config.toml
n_head = 7
norm_eps = 1e-05
positions = "rope"
qk_norm = false
attn_scale = 0.125
init_std_up = 0.0146
beta1 = 0.95
beta2 = 0.98
warmup_steps = 241
decay_shape = "linear"
batch_tokens = [32768, 65536, 98304]
Each number is 128 + 24 x the weight over its row's rms, rounded and kept within 0 to 255. Layers, rows and columns count from 0. The size above them is the row's rms in percent of the matrix's.

# layer 8 attention value, 448x448, rms 0.0186, rows 242-255, columns 112-223
size [ 81  93  84  81  84  88  83  88  83  96  84  81  83  97]
[[135 170 125 113 188 108 137  87 115 130 140  92 125  92 117 113 128 119 120 146 115 116 125 115 127  87 119 142 120  99 134 128 126  97 141  86 158 122 133 148 102 114 146 138 159 119  87 127 124 134 129 201 128 122 125 185 117 166 133  89 114 160 154  82 134 123 114 158 144 158 169 107 138 124 157 120 127 121 152  97 131 156 154 131 153 112 118 115 130 167 145 113 188 104 191  89 120  94 153 145 119  99 134 113 116 132  98  95 124  89 138 121]
 [ 88 108 172 132 101 152 134 141 154 166 139 165 115 143 135 138 115 126 100  84  99 126 142 136 132 134 152 120 120 139  66 101 117 117 122 135 104 119 112 132 137 169  94 110 145  66 184 139  89 118 133  81 137 113 123 116 118 119 135 108 116 122 108 157 131  70 164  72 122 173 117 131 107 141 125 151 160 131 113 123 137  84 124 121 107 126 104 121 122 133 105 124  73 109 115 150 130 110 128 163 179 165 146 136 139 122 165 143 141  96 100 100]
 [102 122 117 141 121 108 122 157 123 134 133 133 145 133 138 138 145 165 143 151 126 123 145 139 143 139 134 126 109 137 154 116  55 123 132 156  85 130 102  97 154 110 197 142 141 129 154  74 129  96 139 165 120 147 122 131 130 128  82 158 113 131 101 118 148  94 137 121 123 138 132 149 138 142 121 114 168 177  98 150 117 136 116 108 128 142 136 151 115 101 113 142 146 152 124 155 113 149 104 129 161 104 122 140 101 128 115 164 129 123 138 130]
 [ 89  99 162 106 153 116 161 123 120 169 119 136 146 134 147 138 150 154 129 129  62 115 123 110 135 104 112 173 104 141 129 122 129 109 122 135 106 120 111  98 111 108 146 156  95 123 173 106 154 112 178 135 111 159 130 133 147 191 136 151 151 155 134  96 116 133 132 124 127 147 131 154 161 189  60 127 131 124 149 132 144 138 116 128 112  99 115 129 101 175 136 155 154 135 121 137 112 140 141 144  86 127 132 112 121 106 131 120 115 151 141  98]
 [122 110 155 135 137 126 140 129 112 168  98 102 178  78 154 103 141 129 128 120 158 116 149 150 134 107 137  90 171 113 170 168 140  98  92 121 117 150 141 108 164 130  83 157 115 160 147  83 126 161 142 150 134 127 132 144 145 155  84 136  80 129 130 124 136 134 111 119 112  92 148 126 108 141 105 112 125 139 118 135 127 173  68 130 131 114 149 132 126 177 154 138  99 127 135 125 112 150 124  91 123 114 108 121 133 117 117 142 151 167 147 123]
 [136 104 134  98  66 143 139 154 118 173 118 142 125 126 115 108 115 124  75 114 152 122 146 135 126 132 115 123  94 134  90 117 134 130 116 132 127 140  85 141 127 138 121 114 110 102 188 179 103 121 112  79 121 134 131 130 105 115 125  81 157 139 112 115  94  66 174 116 136 187 104 118 149 114 107 118 167 125 108 163 164  89 164 138 140 126 145 133 141 118 130 142  81 107 118 120 110 160 127 135 107 135 154 131 122 137 147 167 129 152 159 163]
 [175 144 121 144 113 107 145 170 148 121 145 135 138 143 122 148 144 115  92 121 143 118 115 117 131 147 148 133 137 150 128 108 172 132 191 135 144 111  80 159 123 158 110 121 152 148 147 113 119 141  91 118 139 134 130 129 132 119 127 157 163  86 140 122 102 114 126 110 137 129 140 114 118 161 174 120 136 129 146 161 165 141 130 120 193 146 168 101 132  95 125 140 128 130 141 146 187 101 138 123 137 125 108 111 147 116 147 125 148 108 106 109]
 [ 76 180 150 140  93 124  95 116 136 115 157 181 146 142 128 129 173 125 113 116 115 115 152 177  96 106 101 116 133 128 124 118 159 133 113 126 129 130 103 158 150 127 125 116 107 141 125 119  82 137 116  82 114 115 129 104 134  98 166  87 114 144 123 140  86 127 150 103 134 150 105 122 121  83 152 176 121 108 145  98 126  48 139 142  85 105 126 124 134 116  92 123 132 128 145 110 129 103 132 129 134 100 126 142 118 143 132 113 147  86 106 118]
 [ 86 119  61 118 120  48 166 140 149 132 141 114 125 140 100 125 149 148 136  99  92 100 168 153  90 145 137 157 102 148 127 110 121 154 162 129 109 149 194 137 181 135 143 130 123 120 123  89 138 105 153 118 127 106 132 139  97 192 152 130  99 147 100 133 135 122 162 127 143  98 134 136 167  81 128 133  85 120 141 122 101 100 115 110  69  77 156 144 145 143 133 116  90  83  80 165 138 105 166 140 118 106 128 132 144 129 138 161 177 134  88 142]
 [188  88 120 165 149 152 110 109 146 107 118 136 110 115 127 150 127 109 140 126 117 170 154  98 176 102 142 108 115  77  91 138 115 126  99 122 166 137 140 102 101  95 116 127 171 102 124 114 143 135 142 138 117 101 129 107  87 150 159 153 131 120  99 127 160 137  90 159 126 140 123 118 166 114 101  95 124 151 148 130 163 148 115 103 134 166 102 104 116 158 197 142 118 115 135 145 144 124 144 155 139 155 108 147 150 146 117  72 101  97 114 108]
 [137 116 135  91 144 159 156 153  55  93 121 112 110  98 119 155 140 147 130 166 102 181 123 141 129  91 180  90 129 153 137 135 109 150 131 113 150 127 168 136  76 112 133 118 176 149 100 186 137 169  98 145 136  87 126 137 134 112 103 137  95 134 152 124 139 165 132 139 119 122 129 137 114  94 134 105  88 124 109  94 110 154 133 144 102 123 136 116 113 125 119 153  97 119 137 102 127 114 138 148  97  95 104 103 123 143  84 109 117 105 164 120]
 [164 126  88 141 120  91 126 136  90  89 140 139 178 135 118 132  89 131 177 149 151 155 122 110 121 151 136 158 132 133 147 109 113 143 158 149 120 135 131 146 110 159 161 127 156 158  64  89 139 138 130 133 153 130 120 123 145  91 182 203 122 126 151 140 128 181  76 111 134 115 176 117 118 155 155 122 141 109 149 134  96 157 108 117 112 108 110 108 123  71 130 131 136 147 120 174 151 101 136 126 131 146 104 124 151 130 148 143 135  91 134 124]
 [145  96 103 142 124 163 140 144 123 132 131 147 118 107 121 115  71 128 127  99 133 150 146 110 140 105 177 100 130 110 105 136 141 147 101 101 150 142 139 140 130 117  86 104 153 109  96 158 116 166 114  97 157 102 127 126 119  63 152 165 130 101 123 191 128 124 120 138 131 105 117  90 107  94 151 125 100 141 132 111 145 136  97 147 165 123 125 109 121 142 137 145  80 111 123 141 166 104 120 148 132 182 106 119 138 133 120 110 120  86 128 108]
 [174 120 104 128 112 128 115  73 117 118 164 119 155 156 111 128 137 133 152 146 126  98 173 145 157 112  98 124 139 139 178 159  83 118 154 187 104 156 101 117 181 135 117 130 156 159 151  87 132 142 141 177 127 128 133 131 124 149 132 141  95 137 124  90 115 103 106 135 169 105 127 157 121 119 131 124 142 118  75 155 111 120 103 139 144 129 123 143 101 125 126 155 110 124 125 138 110 126 135 118  83 133 109 144 114 110 124 169 149 108 132 131]]
# layer 8 attention output (transposed), 448x448, rms 0.0164, rows 242-255, columns 112-223
size [ 93 101  90  89  90  98  98  88  92  74  92  92  97 103]
[[161 149 180 141 110 138 154 145 158 123 167 163 131 133 144 152 162 147 122 110 129 116 149  97 125 143 158 101 135 136  80 114 139 122 117  97 114  73 137 180 117 108 119 131 142 143 149 122 122 138 197 135  83 168 159  80 151 141 144 149  83 149 155 119 170 109 147 138 103 129 132  78 107 159 153  95 144 144 107 154 120 134 130 112 119 110 128 119 104 120  88 171 126 131  96 140 142 126 107 139 130 128 131 165 113 109 164 160 128 135 106 131]
 [103 117 104 142 167 134 137 100 126 121 130  83 166 120 141 108 109 130 145 147 136 190  88 105 137  53 117 150 153 125 160 147 136 137 148 133 147 177 131 106 111 132 152 124 142 172  77 176 159  98 125  74 128 104 117 179 115 113 157 125 140 119  88 140  88 134 114 147 122 118 131 104  59  91 148 119 122 163 125 138 107 162 107 142 151 112 109 112 133 152 142  95 159 121 135  98 122 145 158 109 154 109 157  81  88 118 117 119 121 123 143 117]
 [130 154 109 129 128 100 139 126 128 120 115 126 132 102 139 134 108  93 105 129 130 138 114  93 131 132 110 148 124 125 135 114 153 122 130 126 144 146 100 123 111 142 127 128 115 140  94 134 150 169 110 132 117 149 148  91 137  76 172 151 109 102 126 156 141 137 103 126 129 114 118 139 131 120 121 142 120 140 151 143 156 115 127 109 120 126 171 126 214 125 106 151  24 138 130 131 152 136 157 158 119 142 160  95 132 157 124 143 101  97 129 126]
 [137 149 125 133 151 160 116 128 134 105 179 154 118 132 131 168 112 137 193 127 147 140 117 141 135  89 148 109 127 139 152 169 107  97 125 149 118 168 120 154 126 129 140  94 146 138  84 122 130 138 105 104 158 133 191 137 119 117 146 144 150  98  71 144 160 101 101 172 106 148 117  93  96 129 138 110 109 112 106 129 154 149 124 123 180  79 114 148 113 118 135 122 180 127 124 121 139 160 135  94 139 134 126 121 134  98 127  91 134 128 137 120]
 [ 88 119  92 128 126 158 132 110 132 106 118 180  96 173 121 137 150  76 142 158 139 137 133 116 134 149 134 163 126 144 124  67 131 140 123 136 161 148 137 110  95 103 129  84 133 166 110 182 174 136 120 122 190 128 141 141 116 141 104 137 173 138 112 120 129 134 102 119 140 203  97 179 126 116 141 179 119 127  97  69 132 132 184  85 129 129 115 125 132 142 139 116 105 103 115 127  87  55 140 143 123 126 110 162 132 146 151 124 121 129 159 108]
 [ 94 176 136 124 169 125 140 126 134  99 118 103 167 162 109 140 112 143 171 108 126 128 138 137 147  85 149 132 145 145 135 161 143 115 127 130 113 166 153 108 120 127 135  95 136  94 102 135 123 121 127 111 157 120  95 126 110  92 120 176 106 116 116 171 120 163 113 119 135  85 133 124 113 106 150 139 134 135 150 113 109 118 102 150 142 135 111 140 114 123 131 138 195 130 148 116 152 108 135 146 105 129 152 106  94 114 120  97 132 139  95 110]
 [138 128 156 149  81 151 110 102 143 152 116 111 129 124  80 123 130 136 130 104 119 155 149 108 185 121 105 124 130 116 128 136 108 133  83 143 145 122 138 152 113 133 106 138  78 140 141 151 135 142 148 144 103 116 101 151 122 187 126 128 160 124 102 147 147 128 111 155 110 141 145 142 105  92 117 103 129  98 147 106 110 171 145 151  91 101 124 117 144 143 151 135 102 111 102 128 101 167 124 129 144 128 144 104 103 128 109 164 127 101 166 141]
 [125 115 119 103 171 127  94 168 126 167 126  96 117 137 132  80 159 117 127 138 133 131 129 107 141 129  79 149 136 142 141 104 169 141 133  97 118 133 138  81 134 113 113 132 120  97 132 204 125 133 137 180 112 129  73 194 106 138 123 111 119 167  85 110 114 134 167 156 133 124 145 136 117 114 141 113 112 126 150 158 110 138 113 164 112 135 152  94 114 122 126 123 156 106 102 117 130 133 112 131 107 131 125 144  79 204  82 170 122 205 123  96]
 [139 127 149 107 124 108 113  62 102 129 108 136 186 144 151 104  73  94 168 158 109 156 114 124 133 124 143 102 171 118 148 102 136 119 142 136 150 113  99 101 124 109  91 115 174 168 139 103 160 122 127 105 187 130 109 124 153  78 130 108 151 171 141 129 104 115 116 135 151 171 121 121 155 158 148 135 147 125 129 121 146 114 140 132 125 162 124 116 147 150 106 143 110 163 154  89 107 120 101 147 142 101 155 101 108 137 118  95 138 137 130 149]
 [139 105 161 125 168 134 133  99 123 131 125 147 114 126  97 165 101 161 146 148 121 157 125 144 138  80 144 111 130 122 126 167 107 122 152 139 104 127 160 134 142 120 127 137 143 160 108 114 134  57 111 149 141 120 173 112 162 171 117 147 118 148 140 138 122 113 104 136 135 116 119 137 127 147 128  99 132 154  93 142 123 115  99 115 170 112 113 133 104 137 139 155 166 116 135 104 125 121 122 132 133 105  63  73 167  80 131 116 122 142 102 112]
 [112 127 134 110 148 125 137 130 201 134 161 171 122 149 122 123 138  94 137 121 105  89 141 115 160 138 143 150 114  99  82  86 140 120 136 140 112 130 116 114 138 126 151 155 123  79 162 108 125 114 174 109 135 132 109  82 150 161  89  63 128 152 132 104 134 104  98  90 133 166 150 111 138 161 144  99 161 101 118 178 101 155 174 129 153 125 119 158 114 153 129 153 121 145 139 148 171 106 158 118 124 172 131 143 153 126 154 132 150 167 129 102]
 [120 138 122 130  83 128 122 130 153 146 138  91 118 122 134 150 121 117 105 102 123 112 140 118 152 117  92 108 116 112 136 137 137 135 100 133 117 105 140 156 126 120  93 135  86 124 161 105 100 151 136 130 107 128 106 112 115 117 130  92 116 112 135 139 146 112 155 120 141 108 126 120 176 127 106 133 153 132 127 130 130 130 115 136 104 111 125 118 153 174 109 117   0 148 128 111 114 186 108 131 104 138 133 121 127  93 111 142 115 127 132 121]
 [116 108 148 139 117 178 136 110 139 131 139 135 121 126 142 143 128 109  98 131 116 118 114 144 168 110 117 137 120 106  97 128 144 136 122 161 111 126 130 147 118 136 152 102 128 111 152 100 131  80 132 130 144 106  97 133 133 176  71  79 156 112 162 108  96 152 134  85 130 121 129 160 138 154 134 116 170 131 134 125  65 160 129 127 129 114  80 154  73 164 111 125  85 129 114 115 119  87 161 140 134 128 128 108 170  57 182 121 124 156 127 123]
 [116 127 139 123 129 133 141 153 145 102 133 102 121 127 148 142 154 122 131 122 116 117 106  89 160 128 115 125 137 115 152 114 150 125 102 126 134 124 165 118  99 140 133 113  94 134  83 137 115 133 107 124 112 117 158 141 139  94 141 145 107 143 112 147 125 120 140  95 138 141 145 137 151 113 134 120 134 110 139 114 137 153 121 135 129 113 139  89 153 124 122 104   1 122 107 141 106 150 152 105 101  99 159 132 160 114 157 150 112 158 138 143]]
# layer 8 attention query, 448x448, rms 0.0205, rows 256, columns 112-223
size [ 95]
[[ 98 104 175 143 110 147 115  76 123  84 126 108 111 152  77 153 155 189 168 167 121  70 133  91 139 121 137 124 168 113 149 160  87 133 152 148 112 145 167 153 146 117 123 128 103 154 123 117 154  71 101  98  94 131 150 126 122 131 160 110 141 142 131 126 136 122 151 116 164 149 157 123 118 144 115 133 153 126 161 153 116 150 112 107 122  97 145 147  90 161 114 140  87 104 146 113 145 102 141 113 121 130 106 124 115 142  77 169 133 161  74 126]]